From a checkpoint of a small transformer trained on Wikipedia: rotary positions, a variant of Muon for these matrices.
Each number is 128 + 24 x the weight over its row's rms, rounded and kept within 0 to 255. Layers, rows and columns count from 0. Numbers have three digits each. The size before them is the row's rms in percent of the matrix's.

# up: layer 13 MLP up, 1024x256, rms 0.217, rows 745-779, columns 128-255
# down: layer 13 MLP down (transposed), 1024x256, rms 0.0509, rows 745-779, columns 128-255
# gate: layer 13 MLP gate, 1024x256, rms 0.209, rows 746-780, columns 128-255
up745 106:118104141150108139144118171099105134120166128121125092130141126123161118149117115105141143136147109200102124146153190140127138118138139139160139158151138132111117134157126143118128082103146077116153112182106163067090113082175104107119155153106123157125136113114151138126141087117103125126139157173090144086137096138156148114139142133108181143135116102124110137116114136128117127148087
down745 104:122117160141158168112089140110109103151110174123114113184136156142131088146100138088150132157119153142093090159165115155148131127128141104138131143125086133135157156110119177139151095143089085171069086104179157135141106127135145171148132116175109133126191151150120096159119135129092136120137127103151120161133109156073130102117107139111131122119172150104117076136100134110161122127104
gate746 101:127190149134128157125134117106133071120109076140117146124126142124103139105112121093118131096104094123106162169164161128150142104128091156123151147112126132128143155176101166115094095096110060178099124151137136108171124091142115145128173136099101112138173123152162142191130154150146137114108141153123140157113107148127085117110135151136095140151172134130101085150140107152090103136149
up746 097:094097162158086137179107135114150097153094148125133133118157127132112129172165126146139161119116085119158112125098145142099135127160148137143089168082088145127144133091121126078164143145127150096105118143130127113144140149112144097102136130120153133149097145117175107166166136117125098130120087138144170117134132138147116136158131135120115120121134135147181179138113102108158114093123
down746 098:111136105166136084102097112155136157159133123154119105158102163158104108107144162107152084141138096118157136080125106119109139137155146122131089106128123127106162145144135132168112111148128125105147146152134132122109164121140135125132145125074140108118108128135100164136139138094128119152151095105108183181176096116125099136132094082142129120143132094130125116143136171107119125114125
gate747 096:147097149135133137116164138153107157125136175143130080109107123117095129158153153084114105059126075104125115142144121118122120141077135095165124078093137077080102153139099146111171143182138140075108111141125139128125087127135131156102143130134132093112160114149100098141178120105167113145159125116130110164156139132119144132119151098111056129110143134149136114143117140134099122152110
up747 095:127172137081131079155103116158156103145133080143148145108162153097096140136107088111121074099113164149137130122082119187153147094153181150129143151139156167092123119124150140145116093140122169120097118097136128081119110153129113112134090099164095134162128110097172148102107090115087123127109132138114174110083182110147163150141161121122127105143129112120128137151118087156139122129145
down747 096:151117115122079143125131105139119117116131149170095122079119152144134122098126158104146108113131095158152145164121113118128165109090117134119132144153148116141141096125099114120109119097168133123119142143116160121089144121144122153157144101143167105156154126146123117134119132155099092141160148123096083156156113159152104150165114161133113109077087136181103134151086142168108108120123
gate748 100:132111109090121152099146159128136125124121151177118115126120169153118147080121152138113110132139111128134135104093107126166138111150145121076084150096103126115134171120093113127131173143134103085194106149122129074148164091156157128122106134133164113178176112165133116135131153135122154108110137150126163104131114132146095100137108140102116077135149116123107129155148132130160087118143
up748 097:108158168090140122083130160129152087143086143126126207155138150112127092109187152111084139096136106150073102106168114132171070160164104082127109133078134134144161136098130169127117164139149154105129131138151151120105129134116093121126132120132160142126163125167144143139085166155157116123104136137133156142150135133125138119067146151086126157156138129092093125136097123110089089103103
down748 098:145127129115124141149096152113137173086121139153157113096104130135105183094149146124125107117167117100128082162161154132150133153109176146105149129179100082105061164137115139165120138140109120112132112149104110145132117122110141085080157169143151129136139146133151113089137106091115110114137106170126163090097152149137115120138139116122104138122118178150132079167123146153120170125149
gate749 101:131119120117123124136122155112150147099086115092130134133099157137095162122151123176129120145088131119132124101127117114130099122103155142101146126114117135152150156149096105157126116124091155092156126101076123118112135148122108148155148139125124110163166094112086120095148156114131124122104147124156096127095148104208081085140128160105142105143115090121164146147158098167107155125118
up749 101:102156151139101132156158128107145143127172140131079145142088126126120103119182152117157136147130124113109106151100080131162095110119104126152157117103134103099110121131093161100088093087160202122128126105148180136125131133100156122121073169107149140064158129126127122116077105116129140102120142139141132122161101157168131091141127164091173109140134101163122149142127160148168128143140
down749 101:122128137126170122140113134109118175124144151100163131171078132141138147126113149160148170096146119114141129087138108130135100173128142089134091085173115162148135144110131140192160118090120111136140139127153125154126108102137153156100106127091117119105120142094158115126114144159131123158125140116116107141122167152117134148150077126119127157156079140115136090132126142134140112168116
gate750 099:150136132155145137120133143161138122159160092131170127168166153111106125133094136109114106107135128102053114127145106128114090166114148143167079079114123145162133164120120130158121153143138151101121112125110139159157137123123123124147095137114169156107087150148148110118124114109142106118124175157082078128147092125095075134134125148147157115097129139166150141130138156148114127068140
up750 100:129170151134107119114143168125133163170119145135148127094128096159154097160090152107136167110148141128119088150143159156092115118131123124141095106114145134123141104099138127127118131158134162150136114176126108099125142159138072118115143112121123130150145142091130142109140123168122096130127127088129122124135117092167119100118179121182120121114079157125187133125081156131103119163118
down750 098:169115169134136155094067078134121087127095103129097151102122109120091149076090139142114119150128063146081161127121129141141152120132117163132092107113119072121117146131106151140133127122163150174168153122110106174138186148138073147156130155107169129108139159159095114135129131126098145148134144204109136100148133129104124122158124127141154139133153112107136162135187145155105132148140
gate751 096:095164124096148131094141140157134187124147097163134121116109103125121152173125159107113135092176127111123127150109122164157154113130130084128136103102156102127113130127141145129123103129142109154084109144136079182174148122145161110161140127138121093109113143128139133154166139105129181122156072107093114134117106126119092094133098148134113133130152161127106121108136152089113132168128
up751 092:151111130106112142124148164142125186116140041135117147098135142111154124174130092137133149082121150114173132114121126125152139133099109109117173125162103121137090181108146103112111170107088106155111138147176111146124100154140131108097149105142114119148106133185128140132161104101105086133150110135139111145133166123174135127108093118135114125136102140108123131132104077158094109099073
down751 098:107088106152138122166138047116097107115120147119122142172091126148149188117119176160097106137181130153061133143144140094119140141143087099125102124131163137139118135127117117129145074079156092104118111119147121122175127111136156127118103112127151130129136156143155114156120087139101120153100090113157156108113153147134123153119098133150141136133133114121151139178145146123097122150166
gate752 095:110124131154125112121139147118127101143071130143137164142082095109105092124144135132126133106125139129141089147142137095131141127156093117120077155134176148162174132143126148114134120074136144091151168109095140150119106101155093142158120121117119142111143144176089121098149122124084085111142084113135103096119175125125141097128129126062099154115153141146089097174156092140105112153123
up752 094:132145110104098094114122132142117122155097131115143140171132102161162113130098143134148108154115129126116097136085113104081118126154142100154135109115151151165111114087119084131134128120102139125169130188140128128137151146132070134089142179115109124106083179123094139132124116119099130107101140100079100112097133117151142143117130104113117130087123113113142135106102115085154143129089
down752 095:078127093137122130093159134120152095137161131121119099180129145147090162132108081140144136134117117153148112105179106108127146141089155130132141128125063086142124152149119134120156101131121144128071103141121147169139152153140183150148101097154118093116123101119123107137106119131159102112131131135113098179153139165092098127122158165140134106117087098099115121123085127141123113111119
gate753 103:158107160139137132085116161152054132112162135106135151117116159102133156096165124119118130130131133123179131145128116110157132110122138129140160172060143145102127140156169116137114122110146124144151139119139136117119118115113173101141143143137123168111097121119100109117174143150116147113140124102107136132109121144136123067195204111171104147193144135145132108161123136117093137137095
up753 105:127154141136101149131114129112093066143120134139165056137147119145128153058137133118079099150115151096122115120095120114123148103100134172150101151124153133139165106144108159108136103097163140112119114152148138151113160115084107125123092103118090141155115118140172136140147139161120112138118125124107102109139141149091112122157161113152133136091153160138127153162109152125114112135121
down753 103:140155155145121140118163135163098145142122134090149106116078104145136098127117111169132152108140132084189127162132140114135173142142139120138110136162117087117110139171157138110138143083085083150102121085137095094141157136122094075161128113179122143099139102123104117185114144124136144135109129149123134090180104092119176130123150111089144122151162101121135126138110122100126095117129
gate754 101:143144120166090089127149127115132098163106177153110143162135123155173135120127143131156102125111113114139132098131095086059107138150108094093125102098099131183074096147125137116131173135117120145139139148123105121135151135074097173109159159098144172134145125124142113165092115128114139121126136156162144141109134154140125100142128171140166096112132158141165159176112150116100111144125
up754 102:119201137196129154124118180105084089170125127113162113127143157163126139142171142086129126146142106121084126129139104138132131132119167112081138096142151140134123135148115100103125099178145142166103136144131183155103137130137124113131155171124154095147150141141109125118103113122096142132152121135160056124165097138133107098116170157090135143138164161127118152124111110134150118151165
down754 097:106174123126113120127138121141147146142109115136147137135121116164145161119078122139119150120139120115107106095111119177104105088149111127121134141128122144156089186113138165184155148136143126095072126158099119125092105163165096139144129073138159145059146107160153128112088159131101147117096115166105141156114111129142137151178149094173147162123124161103118132110171110129155111110166
gate755 098:092120123156145126134091145105160108148134148115141107127147118178117129116106152137065116144166091108128095149114117157143119093152141135151133116138162115146097126131127122094145102130165129151168127168132131128178132171114180108123129131126183120146133028075124173118108151124153157094141137176138100131173141135114114116097156134104130138142151102135098114084158135137121159116138
up755 098:112144145085115063119140128121138157102136087145127123127116195139082127149135142108109115140107124147125116125139108100075097145105157111111112081133149106101104150097118112134096158128154133124119127125133116090126095131134116177122108144147129104140111122071120104158164117119091148134085167094167151128155140112118110096134142175142132097130146105146141157146113144121095145135139
down755 095:140144125088153149139152086152168169130075132110154169118124117147095123165113104140087106128141131128158081094123099119171153079127120131130127112136109128110133128135145129169163136141166122143110112117138147154158144103093153122108124121153188097105170152162080119145128115084148111145141121113127125143126105180124152128150112154134150129108123117139129128145142154138164142108094
gate756 098:179137119118167092118141182134141145126111152107096128142111128108139098131136172107105142123140109122129134108104133124134107131165158117121151119121130138055131078129100120149086101150139107108092127120079128076160133147130143161124148167133164134167143151174149141160099111130102094149100115129134123101144115110103155062127111122139151144157135150131160118152129152115139163142127
up756 093:159131123150168113103138181096146137128181104109092094128165137140130152130170116155123121110110108148130117116101087124100104101127132106135113111089135124103106123125112168141185108128114133136125080104158091112102124128121089145107103131155126149075145092121136087132139105168131124142134118123103186100138131173156120100118123131141165106152135122082110147135115119099130120130135
down756 095:168113135141138153111115108121107134132095163157127141121146122138149114115121102105115125143136103128103174127124126111120118144109129125097157183140108113148177123113090138131119112130162135088155136122102097143141165111142093138137095145095156156182132156155137122175078097097131086115093132138122123124142114103150113069142112124169078113120122173145142084091193132148132120149151
gate757 099:133138100087156160121159061129136156175112154158122127136110162116139158110155101176110095131155084119113106123145118146088149115135142126138169101095099118185101153130144160161110164088185136098155099140115127083110132171081142151104100128149152106103109073149158125150145125125079140122136133163115098119100138142175127105125154114146119109153131115142101143119145197111113118154116
up757 106:170112127143137093171113163126138139138106112134135141115142089129127118157140131128159110102126123097106181141101151128142155151123155132147104135153133153155144177113166130164157165134168078142102116102106144134110158069091103089107123144118127125137127157151146163122132130145137130132143117137134158127096115143123101136127147155145140188118143115116104113111138098126141138102129
down757 103:137156155081117132116119127134143136107138178167126121151147164091131140120124118111136179165163129130142125116108097091145153104141136119171108119150132124145194124140101069093138146145107105128145086082114155109109092154130143115096128115081114081135113100152184132143119134111097120145137131152131155130101123152150105113128081098154180138172114145114158140103171133104096153135174
gate758 098:124096114129155109114150115130107145114104131135111029121078109146111142119140132152127116138123085157182121154123129101146170143153131118149097147113131125078161119097113120111131118155117141151128170083145086168132098099100154167130176147144143139129119127117112115130118098153164117157194127119120170156130120100166121149089179113110090115143182143108096158141139128119128125111146
up758 102:127124152109127115114111166135131114141136162120109154161140121111134103179127061131136178108118145123118101118108155139137089104120114134149109155133175125172128096112151176167090134133117181159127159137070154105104125117099142163095134120129161139173180113111110123089153118133151101136123117140164120105111101127117114123102119132112088098119106147105142121186120112131149122096118
down758 103:098111122124141114140173066140134152090123166156158149094123094117112138112101167120151107085111082135112109117087116154090153109130143092131084133115159119117116144112156120100183123120120138135124125194073164127127133123094129125083106126158117105154122165135112123102131139093185133125085119120114108066116145129116151131107118085131135121125085116112147109080165133142056132142107
gate759 105:102162143170096131110142140127168124125151103135132122150112079122147113163097147088128113118161099183138100091183167115107131105118184124104111109144129155116129090129141114162147116104140115152135109140134138127170148086146167180133118127096123136141206102096140100116142119126142116121093132134128087115150117130094113135111119089127125115120122149177115110153154139100096141118115
up759 106:134094105182123125102131180079176166178149146118123127115113112104151121123166118136153125128149114113126147102071077094144142129121130114133095090112132081117174157135111107115094110131111162157144135151170131141168137101131097160116110108135156135092131150144097171116125138119067106046126133114147148116111158131095104117113133148132139118078083181122125160124161137109087122100127
down759 109:110150108119128143142121133115108130115122115131102115110135108090101140126120118090146119158118123131163079142146152140155114085109176182134113094145139124138123119110142114166129106144101115156079158139129075144103130144094129121151096169115089138111154149111081091092133124135078118080125135143121120132140195144144177156135076124116124096126106139084099084119139144105122127108081
gate760 101:130137098111170133122191143151127181117139155102147156110141122119167108145155084101120141100116162154134082104116136128133147125126043134153131099119139134155104153112148141140158137152143150116129124141141173095170115158130093157139100114084132095126134160176147174161122169155091153157144193164136135112129137136149115087123107165087079126116116113110065123141131149103150128131090
up760 099:064115122119109098140153156123121104101111132114145149145126163138143131152164134116127144180111121140102159128177153150180083114140112130118145140139159132128113103133152124153134159117097121139131098084148112081102106099141128145171153136121091117116104104117141122144130126125156148155126133138175141117129154132111137162153114088174092116131074170107114162109090131110132108114173
down760 100:138092164098129101131147124094084134189153134126113162141128104140157112115120148169104159086109067099088165160145144134130168114094129090140147145146123140117091101167135131107143152142124097054095139116145122088105173145103139133108115122113124126146146132141127139106129096135150119124117108155114090148138166121115069101175127126122119078137151104070134109107189150102124103131128
gate761 103:141107083100139092147136119125137114072107159159123118109099143137151117139121145110126115090149119111138166126150141126133166142127103146125133156128147115141148153170124135157113136114166115151081110111161083083153102120140145153144090094140151130122091101085143132104138131107124108144164161160177142116175132126135128124123096084163164163141111143111123140058174132139131157098088
up761 098:138162184148144139158157123091122141162189120111084163099180118133131120138155158144128118138164134107131118089153128123190119145097124116146121151203126160119127155131157124149099130180116150122112143165158124128110133118116131140105170134147122133169073091132162144140139167137112105142154134105112113144088168167105122110129096097114106088120130136134130155129096091130095131128121
down761 100:148110116110125133111123165091114149133138109100121145145108135108119108112120109118117121133121100147141122144141144096146110131163093174119093143129159167138108086070105109145134107155122110100150142120101151143133118127119179093104126102109173118094095117113156123112097090096141106174146121126106112067106108130147134144112128079165135159113120105157141115137161142133134135072155
gate762 097:126108117133133150134198126141130163126082125109147113115145117123161088126162108113122144123138124149121098150158125110113142151078081126153137158108153105146115139133120149129149123114174113128128114116092119120141137077135149159140136106134106132095122075174173122114162141100109143098111156145124134135156135186143107141123075114086133100154098119121102143112137142122103119138155
up762 099:153144128116108113126139101101137140134136141112165147191103108114126100131152156100137131144134083132144152137142145110122142109138115166127136136149134153091109079087139147106173091103095147140145145098088091114118160156144143139125148136106110110130133126134136134138154140100142096137151169161120133089128105146197111131131093174089130125134087166070145181163121131083144166121127
down762 103:171111146124084133153160111144167109147081156090117150115107102106089120144097132140135136141150141118108121106128137149129098127132147152127163108132129125142117080119136116137129128091132128108175173143117123180145143116122124158113110171154133156161124120137135181147176092158100131091105096165108157093150112121106132118114090087115132145149144140143131125127115125125123106127163
gate763 106:092142148123114152122157174155182134113131111137134140083115118102150153104115186105106077103114141112125106157133111124118169150118132120114120173122130125131112135140097130111132151117104117113113143125143134108119145097117117073105143184105149135098128132112116125125165128102092174107155138154154146111120113111120150159126154126132150139113106117160144115118086123184109150108100
up763 109:178162151126119130120114145196184168126132152136086134111089113130092101130092145115138102141151125147155162132155110069125138189146119125128133055140151150153110078143097118112164145095104109134104130136139145119131137076109107105084124129142109142144124143112115139131102104146126175117122122100153154122134175126125112071169089138153137136129118144151121111156135157118126173104161
down763 108:142129151108124148149107080145158166102111162138111125057075111140135112120141106184127125124154105128170132145102157182142141150155196074117135096130150102125123110130143110172116102100109157110132123118118095125076145101152138154119122097127112123177104125167094152178179105129147155154162129150106136151167126131115111087138122121111140124125138105110125133132136085156126173157141
gate764 099:125146125090151130089101149090104113130122092162081113086107138159108108145086169100153086133124118129112118139069113115168084141105126119145120126096105118109112182125097115149092110147140161094136154110140148122085137156148069149144101110134166148138100099126140126156145110116140150110109147142131117101152106138152143100140132162151128093147104141172128137144158137124125105147129
up764 103:112154118150123155130130120087065108107136110101121128131134148150134120142108134130132140115102170120155088167118134093140152080119101136145095062097166143143151120148111125120076149115157113142103114147118128140160147162130122109189155084133132131164129122126145078154132192102107138121126106135101127100107149123128110110128114097141121111114070109123095060101133143125127170119117
down764 100:119113137149108114150135102134129145177157131153100132112143107146132139122117092138187167120083113143071139157146098135113126134138132116138191159159143115140130160177168167137151086133124110129171143114077129086096116098118124109170132126148065110105129157161112137103151119156136137142130095109131112141123151115202121123113145159088088135113119108084127199109156160112118102133138
gate765 095:103099173099107132145094111180117141175138159151121111181127133138125125096106139126113103125113138136080109170158129139146124076129165126099148120131113086140087123107121150104153147128147136044141155093132143107125096144133094139127087147116137131153116089123128142116135130124124135176151146116162140086141142115166166132125101136126137124145151077146095106175148102153169152159131
up765 090:139152092091094148116130138149076143123157091152074121171158128114151176102151127133121128095108116122117099121120161144167144133111104132159145159127094170132153097116122107119115175109140140097167105123137139118122178140103113138109130109135153134093126088140146127108090107111101128138103147153168136088127151186161155074111089157120111111123104152117118114117136132140127153114129
down765 093:172148134165119140084104101085156121128129102139179121162116152146116101118119122098114126076127136124097145139110135132083141139134076152122113157116161093162141181147120129108146128160133180108113106106154094126136132103112138204134159110122108146089125123143136163158162117110090120123111100119120162122120148134135144170111097112129153138092149112123164114149126119120159129148141
gate766 102:126133111184096114125127154110134137110158119126140144136112133103143095129133119160138137118169132101164111128099107110133102112150146102086109111118106118165146122095136097122162128136108111115157165088095123107097118131105155107135162139124136071111137100099119114092096127121132118139161104129150120111132104102132131125108136157126151129149123114164126114137174117117111151125155
up766 096:115156155112111087118126134173113153130141124137140133147142178104092142068104108096158121143088149126129126100100110128137120142146125149112107085137148160187074143134124150106129116133147120099097108093140148123108113132173170185125087149082148142132121120095152116116134112093129138126114121157140115110113096104104126120121109100158145081142135173141105128087100143124128120113174
down766 098:126133105123060118116123103128107124104105156117133138147130107161147129152126127110147111123138075132131103136137060147093143164146170116141133129107118161122071159118126114151133141152110154143152129173140120113137156132120123155106112124165108068114105127143136136128103123088151147138114109108153129064142112156141112108134162112068188124122133091114161143179129158119098202117113
gate767 098:119137144101130104142146130131146167106115096138138112094137091157141120065159137147131122126106136122129098114150112116090110141150134153079151113138124135100150112155093116143099112103142150126152125136139108118118116167135119112129086117106111139112114168100129107089111161108132112135130129133160114119105142105142132139099120120110138157098098119131120177100127122160175116143162
up767 097:130132154142129159099139145158118117092153144135141126113107119127109131139143091148092135134120121077110147115134146136122135158127111115177095118070152081130133136139125163143161130132137125140138140137120122120129106097156153081142119141108157113158104149101123110109134106181145133151148157169149105084121146092107107120155163142126113123089128121133109132118082133123107132105099
down767 102:090119164165088129174160133164089127146147145098095146115116143149100160079111127126140168119078104108138131122100138128142095112118126163153106145122112141179150133119138094146132144137130136123147095120128147131142135106126165094120055071142157144160169134132140141091135134139115104095115103120106115103145155083117158123123127138111115125145121157096124132165159119141138105090128
gate768 102:098120100151144129149121146142139122121136132123066140121129107139119126117168102163125117132160088122115124144159121148118145105110126124158147112114120098156123132152106101140098123115115119124125160154057110106158116143064129135136122092136122096180166145142137088077125130148066162158160127124146121136163152146148163121104147121125149108113082073095119140101099153117108147146137
up768 096:085123137115119137154142129181121171109111096134116131119133112130153183144104139159125149135160125146122113098081158090101177107129125087167105074122116115129135122119137181124176133107124095106143121114145127158107108095103084110154124157142149107103122077174105152130111098133114127169127116148088139076094120156137140139105137101149117122110079137117109119123124095159080117070142
down768 095:165128111172099097122169105097166132147183118161132127105124102167145105119155127097128165115112087170135129162134118165091108136160149092102108136114124099105103152120135112153120152165146128141122131083106116116073084140114172143093100125141130213123157101156134076106109099095133145106151145137136162166143126117149122113128125094182148147098141104101172143110115147117136129113130
gate769 100:137126091138148153140167145103109146142145132164156131111121190124132084127125132145149079126147102115087094155147149126128133140122159075128109068111106164161145128127118137144093097136138161126148090122145102097096142104120149170162124132113133118152159119117118123086120130139133116112140131109118155130172168113149133147118166152104147127166144124119189102155166110168167099090140
up769 097:150142128090124116076143131138106115126128128161132124154113123105106155096099145144163136088153136141145118160148107171125180127116130122125096118109149157119141171130121121165097168099127144114135095087144137148125178131121128113125121116128140080080121133102145150148126123123117067156175154146107127107116142118105168114114129088126188138131122150149181101124121114142163154069121
down769 098:129103104110173129138121184147140078153132131119129115100169133140098145110109119113111127088158136150136107161142134130118144148129124130140154117141090168105137129103125163083148115140130138131158143134144121107127110143123130157148136154119126135117077152119166109174123146130129118149113197092136149119124173137140174094138187116152172110160117169131123147150114119109165133135122
gate770 102:095134111150118156127156099127152085095119126177118116106075099146085140097171104100117142150122134113142124128067136136122128132153092100119097154173118079110137096123140142147108116118112140126134150134142138136158149130135126120140117156126100123171109128115162106106117149092141140149154136146123095153122150136135118123107115150122166103111142138138045115126072138136166103130137
up770 099:124131161113141136117103129131100129106137145156112158126160115130124167165089156123159125114144124110127139094184133129127159153138156184142158129098164157115161125122113123190149140110134089135120119136113106116136125142086146134093163158119145168074138109136123099159171129178133125157172140122129122111120168092143156127121126113113123147119109122130148180151154123179120141123105
down770 102:173145108153112165136087122100126136135109115129136164091127128127121088113127127129174109139082101176149137134097135111205108144123144129099128078145116123116132184139169108142155139155091182106127101141158130124140141143135183158124114158118151152109160109140145102145151139148102154156118088080137129149134113127133125136124119105135082116130155092109139075135118152144101162148112
gate771 094:118133072144101087130116147127087151122123107140119109139162144159100112131078121086081140079116126147130120132134089136165145117113099161122158130105108167136159131119126126122110165138137140174100151163129109143137121177143165121109120128101084166116150102126160140116120164136145133131079158100165135129125104131125140117188132153151135121122152115168129089163100161159065131133136
up771 095:143138137094123090139110109084166110148166083149127147131135099147155107127093131151160124118114135145111149115137075139123103096146158138107127153145136114154141170130100146119084189166080100109126114064111169124137171135127144103108130086152080137146151117088139121181123155124133129146167128136155110108116137147138131128149122154144149100147140143112137122130148098131154092100158
down771 092:081092129102110183157141139142117110137135119155119136153148134089090121174060136126104115158141122135156089107133101130103141115149095111106171143126122134133120063124143113091161122116139178163116105152166121150100133151112151146119118135146079128143098134153131166114128158101116113158129132118125140151138174125121160113149103135094141175125117106165100138095129135178129138130122
gate772 096:158147155149130085125145115090117122132121130119108137145171108134149106135166129082085154150161090110140104145112107151118132092129112137112130142121163149169123132144128104085110118113110100161120126109104112137100126098144128149093163169151166125128092192134125115123124079160114141158161100160091126091092118154155136141108150150117152116179163135131127108130118164130163141137123
up772 101:100137129108112159114102108129110148127163182123081121109151119151110129133135134155106176120132179129079179096127112105150121180115122109105097132110103097082169133122137120107111125124137134141135148156131114089121113147128093110124136100110147115141120129103124085095109118098150130111134124153165105143154155132134106132108164136101130135153159156120117150131103135154126153137141
down772 106:121075135117107106112140127101115103133132109124146148128099148114132157150092117143170117105138131092141172107162114148089168127156112099112141162116109149158063144170158114173111092111114129118106104147144128101162148117129085145126099143101136142132140119141147114138099135146149137168143131108160103111155108063157106124149138071135178099171160102100178103129121139129118136128109
gate773 103:105138157130152113115131136107147170141102116127164142108186097119082135147136156160156123164127124177148097141108167140162157156117134141146134089145164096111141110092107129105109105087170101150106119135081134121129136088137133135088154135124154146113091144123146175135152157118116161151110129134112146136134154129166079098110136118117141157141142109124159159120106108158169109104136
up773 105:133110133110097145120116105095117133111113145099159083143113104177155116166127135150144104148142110124110123154133122132127150157134128116086094133059179120063132124161106124098101134105152104142049126102126122114137110093143182131145120145123162150118094162128178137096148118132126119133154119128130099129159120117137139164173133133123113165114130143097173112129100117137162124096134
down773 103:160122098144131138120160125133165128135112119118110153142121143119127126143150093135138162116123108087126120159175097153093094157153095147105118085121159084164122120146119150132130127116124106163117117104151057147119122155154133132143131140112117124128139154132114164120136130125128136129104108115125148148104084123120158139184141173067097164153148147130116151153120134205138127083155
gate774 095:125146197113132139168103137094104126155114101139114131107139108096110081136123144134106109150139158132098135152130077143128099151161115097150172170122078140125133125087129078175087143127126144149133166122124139115138100122103144095148148111137087082110128155097125108149096102176161174125067141182121125134172144125136121152127153140102137150148128158107149095093141115078115110125175
up774 094:157127180098134106141146122142082129117130129158135106101073137144132102186116121122129108130132105121122151116156073169097090156117101114144133090124131092138148147136100105145103173125124144137135169131159127146114104133133179103123163129149067118120134098088146139166103114141146173137106115170104117115109088117122147201135121161151118140129128167176150082118125142141113114135119
down774 094:151142131165133154092138091139133113144121175110122142127128161132105155160120094108153123148104123098151117090141114122102105130096090142125077152132138118158125130111126147116121101154194152139144126132082144125129119129163142120144111134092126117163183147145114094126133111160096113168108122127104119101158158122161069078163131078157102097109102117156145134144134139073118091131184
gate775 104:124078118124117105135118105155118094071136173142123135162149145115128119126138152151109096106126098123125092116147105146117148119158157159117118151115099144143111155129145124165069174132120136136135144139117190117165124168148128139112106122079117111154111078121115093153153099114182103129129145150123168108101119148161121109168143084155120114145114142109175134127146113188109157181168
up775 101:108175176094136122136132170103121113090102104085125132096110135191099123150126174102105129146142116119141110128120121134115096146152125155134098127104138109104132146072125074102087160153119134121102099081123086099125097096146145148108166119175131142145145119157138142132126128100124145182116135160102098081117124096154120135099153139128098107098131096109087088138134106135133102160105
down775 100:136127106096100130153166105124175146099152116134106136156122163140145177102103107103132151138153152120174145137114142102165129108144149091129126167107128100077131120149102129167127120131141083142130094142142120125116126104134127104106118099078148145134115120127132131180118123140152094114129058134137139142120137161165148135172116162132128140125110183109098111120090132144117119169104
gate776 096:095110070144149157162120142119132124145117159106122096105121103131132156144152134127142082139118125094174147092166115099175144126157110124142085113141137119113162135100098147096129122151159109119169111142147129112139154112115080141189100135133165128152144099144105152165137113142104119133132105161137115116079146096130150111117149156122142150115100154110159105146133137126157116125133
up776 095:134132155137117179111085143088156167120145140115102119133148136162134127143144150160180111153134108136096100129102124110121141139109076133124167148126120163153168074144158120100132138155113138120119117165102121107104099109147142124148151131155153109119140164127127132093164098113154124119112139096159189108081116113120144163139143084134121115138083122123128087095112120108153119170100
down776 097:131116093117124136097149109167080109141086146138138103142117140097154131117172128102132141116105100179155124152126121093139112135139131163093140110088106105174150132109154175132147079122143105128154136129165111135123108134132209099128121186118134150166168114132100084122150107139142109119077124148122160128141148134157097136164104177119109113132071090143155132131070141155108112129109
gate777 102:131115092104145078118171174166112098128148077103140150148127158104135121112103143080143163088173170112161115115120139074140124128107120158118119134113129125124116147118085090112096162101120120113124097147129148113139105132092131103127149105114180066131130135117124149128156084109154143167120109173171136102107156105140155133137126090144154135122117119130165138132126160157173112114115
up777 099:115119138136091143112119123134103152100103101135137131113100083120104127129116136143116151109117140126159105110122129129084088182153121114166123118114125131137113123137168183127131122105090108140105111095117118151135129119152131124084119097086112160140125157060120122134091155158116131146152107115151109142092160127116117131154082163100129142132086124138142124123165200095130097121119
down777 102:143098170121143131149124160123122151127121131119144130111143109143082118137112151108137114140153089104159143133068144092157133117105133081094125137187053139117100118124150143117186105193125140130125168156108127123123153101133111120160148116116149152139099149121093133138157110126136104171112092134080096123116146129115126112096144123133142095169116091136126128118160126147115150128124
gate778 100:117156181106126155148155136130152130156148125125087142129127170150071126166133098145164095094148143124150137117103148100166126140125139110043136133131129112146092133129123115139081174143136135149114140127151113097127169129086112125136085140156099096115123145113147154131108145142151165126127174160105114157139113177078089134108160155150090123099135150160131147097126165161119151114121
up778 103:121150139128147121107101151155154132119177159064124124126098109167129160079178107106093150140101143091144126140149123122097128143117125137093120119130135125134144111119112154094110114080128097094156091139129131108082109135185113157175137138113092140101135118108098108138139153121181117147125130097075076133157106113101148156167112149137152159147132102093114127124096168093110113101129
down778 099:097131117134079134095094112131152113120104081125126116109143127120095127113187153122108130127147141148140165130125146130134148151132163078109126143127131098144122101123135115133143119118161152112119118137091137114115045122121123163099126083179150138103161122131153102107145171124144114130113158170081162159112114133131106141188089113124154124125139113174141120162153151146117162123094
gate779 098:129083119154139135114128152136144137128129122098110149137148135136110141127109144100139070081158196153162128157089105126074102066111103075114152134091137121144086153120128133121145115093097133149138135140144135139093171100093135102140128151132123090137121112109130093120134128120111125134124107137183145129156154126181135120136115132133110109154116116103100125165138095084138151093104
up779 102:134124106127156107132132108115126124136102093112170170097113121142145168137112119107105144122123131087131106110169152141153116137121144140118114063086117083140117099122129102150094148147152151169093106130128128116156125097141147137114110142170118137133103130140104148132085070149151110082107138120139159138147134106137143156100139154093154134111153134158166102118121138123170140161090
down779 099:159155120117074111145131133114129098151117142164105139098129146115122145139089124132126150109140124153120131129175161102123125121112170179098154144116088104136164110111091131158124162122155088167143145154076175094148111134167120128178145092143153131149151147114086122153076157125077163160143110182106103121150139137094124131103137159145112130111122126121108137112080115134170110150151
gate780 101:139118139141082100141138119118084137140097092121090149140098133158143156085157123140134136140135150127132134132098135120139153134118121130145090085140168131125128140122110154115119122113098083140129102104085139117138099114138097130140102170104076094097100126123130128110130150116123084121110080128131125125114095146159117081112122130100099168155136135078130072110139091110101090159121